config.yaml
hidden_size: 768
qk_norm: false
init: "uniform"
lr_head: 0.00465
decay_fraction: 0.807
decay_shape: "linear"
z_loss: 0.0001
dataset: "wikipedia_en"
Each number is 200 + 40 x the weight over its row's rms, rounded and kept within 0 to 999. Layers, rows and columns count from 0. The size before them is the row's rms in percent of the matrix's.

# layer 12 MLP down (transposed), 3072x768, rms 0.0165, rows 2663-2670, columns 576-671
103,233,241,288,257,247,213,205,203,208,180,253,225,194,185,241,209,160,171,99,228,226,221,250,168,196,233,257,160,204,91,300,239,216,188,126,257,214,232,212,181,157,202,291,132,190,147,186,122,227,160,134,182,201,185,210,196,196,172,229,232,123,246,251,180,179,179,122,35,161,171,252,226,215,221,212,193,302,163,223,190,165,334,246,184,198,171,206,260,231,222,190,171,191,210,184,168
094,264,194,241,236,200,312,188,180,208,306,235,105,247,218,177,195,165,221,268,231,183,168,211,260,164,193,235,192,181,200,191,174,178,163,140,172,227,164,164,228,256,271,148,183,182,242,180,199,224,189,180,252,226,236,238,166,171,219,185,211,235,182,162,115,109,230,130,262,222,144,198,280,207,104,238,218,187,162,203,187,290,190,205,194,209,175,213,166,264,159,211,132,97,154,213,172
096,188,220,245,189,181,201,250,229,149,203,179,211,123,187,201,117,196,185,118,153,211,198,156,215,295,185,282,207,232,278,124,163,235,179,168,173,193,206,244,176,211,270,304,156,164,188,197,207,305,151,184,163,192,157,206,185,209,123,231,217,289,143,171,289,229,234,188,152,202,280,193,218,231,139,224,332,162,210,219,199,265,198,203,192,148,190,193,235,160,166,159,200,173,267,169,250
103,202,274,213,284,158,205,267,223,140,193,178,261,192,185,174,192,210,222,180,204,257,177,201,201,212,159,146,262,190,310,200,188,157,234,220,179,133,169,219,187,251,232,226,156,153,174,186,307,187,196,96,155,157,314,163,149,196,189,211,186,195,242,181,209,200,211,198,254,194,228,199,154,236,185,224,213,212,188,286,265,215,192,131,240,199,230,218,233,173,193,195,218,183,149,245,144
089,167,194,193,224,237,219,203,225,171,117,251,191,183,265,196,219,209,181,204,202,179,197,229,239,195,157,212,215,174,251,195,206,190,244,182,181,201,213,245,125,202,251,217,218,222,218,201,214,201,200,169,202,49,196,185,189,248,245,240,188,167,256,155,139,246,223,127,231,223,230,191,189,187,192,168,196,211,181,225,186,226,276,109,184,190,190,232,227,176,160,211,172,182,206,213,224
100,131,109,233,179,175,176,243,194,170,169,238,194,196,275,239,194,211,146,217,270,199,202,219,185,258,230,151,235,292,309,177,212,191,265,234,212,154,198,187,224,197,210,201,199,198,198,159,243,205,178,135,201,188,196,231,247,175,204,137,176,168,258,143,214,174,181,244,249,148,224,296,129,105,154,220,174,145,182,155,240,188,190,156,117,207,193,272,191,164,139,181,157,205,183,213,258
100,163,240,160,175,246,173,201,185,225,215,249,247,166,214,146,236,252,218,221,226,91,215,209,108,139,212,210,195,171,196,254,251,204,194,200,274,109,273,196,253,226,272,207,301,262,146,204,193,246,207,127,176,175,131,203,194,252,175,130,215,218,244,221,173,218,167,215,192,207,236,200,206,210,172,255,195,264,200,219,172,202,200,194,142,147,204,172,204,273,275,183,213,200,211,170,230
101,177,202,188,226,220,231,175,185,149,134,168,210,223,180,197,161,247,217,215,214,188,220,167,196,216,186,168,171,235,271,140,189,234,199,255,211,221,244,203,196,227,229,315,126,217,213,185,154,181,199,186,203,241,239,92,269,180,185,222,201,195,304,207,204,158,189,86,224,219,195,182,240,233,176,210,185,128,215,154,276,182,160,147,193,169,181,133,197,192,138,197,151,151,211,203,189
# layer 12 MLP up, 3072x768, rms 0.0178, rows 2664-2670, columns 576-671
099,228,145,209,178,188,215,252,148,125,223,178,222,283,225,307,176,227,169,214,243,236,163,203,141,213,186,200,210,212,222,124,161,175,131,179,223,124,184,248,255,217,141,229,183,268,241,230,141,228,274,272,198,127,161,262,209,193,149,198,172,172,250,154,160,229,228,249,199,148,231,134,257,186,234,142,165,172,201,257,200,275,149,177,169,258,224,214,272,201,218,184,261,157,213,198,181
089,157,220,227,131,174,149,231,198,224,185,202,196,146,247,209,190,193,221,188,239,214,120,175,192,202,209,188,239,191,229,144,259,239,217,254,237,209,220,165,227,200,221,248,230,224,165,196,248,263,118,208,186,216,182,193,205,105,189,189,238,133,149,196,215,190,159,166,205,147,188,238,174,145,231,177,195,196,187,207,172,203,160,136,185,206,173,189,249,340,237,175,187,217,165,127,171
092,167,250,198,199,219,179,185,253,202,246,315,140,229,167,203,210,179,197,151,179,177,196,267,244,200,240,206,129,210,256,124,222,230,195,182,247,192,242,130,214,216,203,136,195,218,236,172,169,183,151,253,263,207,151,183,167,183,153,227,171,196,181,252,215,227,174,178,225,221,219,168,215,205,237,288,196,174,250,214,194,143,181,217,141,173,210,166,228,188,187,146,163,191,123,224,255
091,269,195,231,211,158,53,238,225,189,159,280,210,188,187,254,170,242,206,201,233,204,223,212,244,229,226,206,168,197,176,140,213,207,214,190,210,222,177,275,187,157,137,243,241,174,199,231,216,212,193,185,250,163,249,188,232,181,229,181,160,201,151,150,204,259,210,177,180,188,184,229,243,185,267,168,216,199,207,178,208,213,205,234,216,240,219,134,122,174,155,247,242,166,149,212,226
096,183,223,262,187,164,184,226,217,132,232,230,193,182,180,222,166,159,197,76,130,183,285,149,165,215,183,250,248,139,181,236,178,269,155,160,222,231,206,180,170,162,244,261,142,199,115,111,140,165,241,222,213,198,150,281,129,120,208,146,160,171,158,189,172,196,183,220,220,240,194,140,218,187,293,164,178,185,218,172,195,153,227,199,226,216,166,115,151,195,209,175,259,248,186,204,200
105,198,214,249,207,215,222,166,228,132,177,179,198,167,259,166,196,194,175,265,290,203,196,221,210,227,102,170,229,236,196,143,214,158,211,151,143,250,231,197,247,146,232,230,289,265,146,252,176,273,243,204,222,201,191,248,180,141,185,219,115,242,147,148,178,219,217,144,158,160,147,182,215,207,241,256,182,183,250,301,203,196,187,142,212,229,156,120,166,253,163,209,157,180,208,169,172
097,188,227,229,221,207,199,92,217,217,228,200,209,188,153,207,163,257,260,216,197,155,220,253,170,130,160,207,198,236,189,195,204,162,177,102,155,175,204,221,194,183,216,177,172,243,212,178,225,270,96,199,234,241,226,292,134,259,125,195,226,192,129,215,299,117,219,194,232,194,254,219,250,201,121,239,179,182,212,285,214,171,232,214,138,241,197,164,165,137,171,203,147,246,195,108,110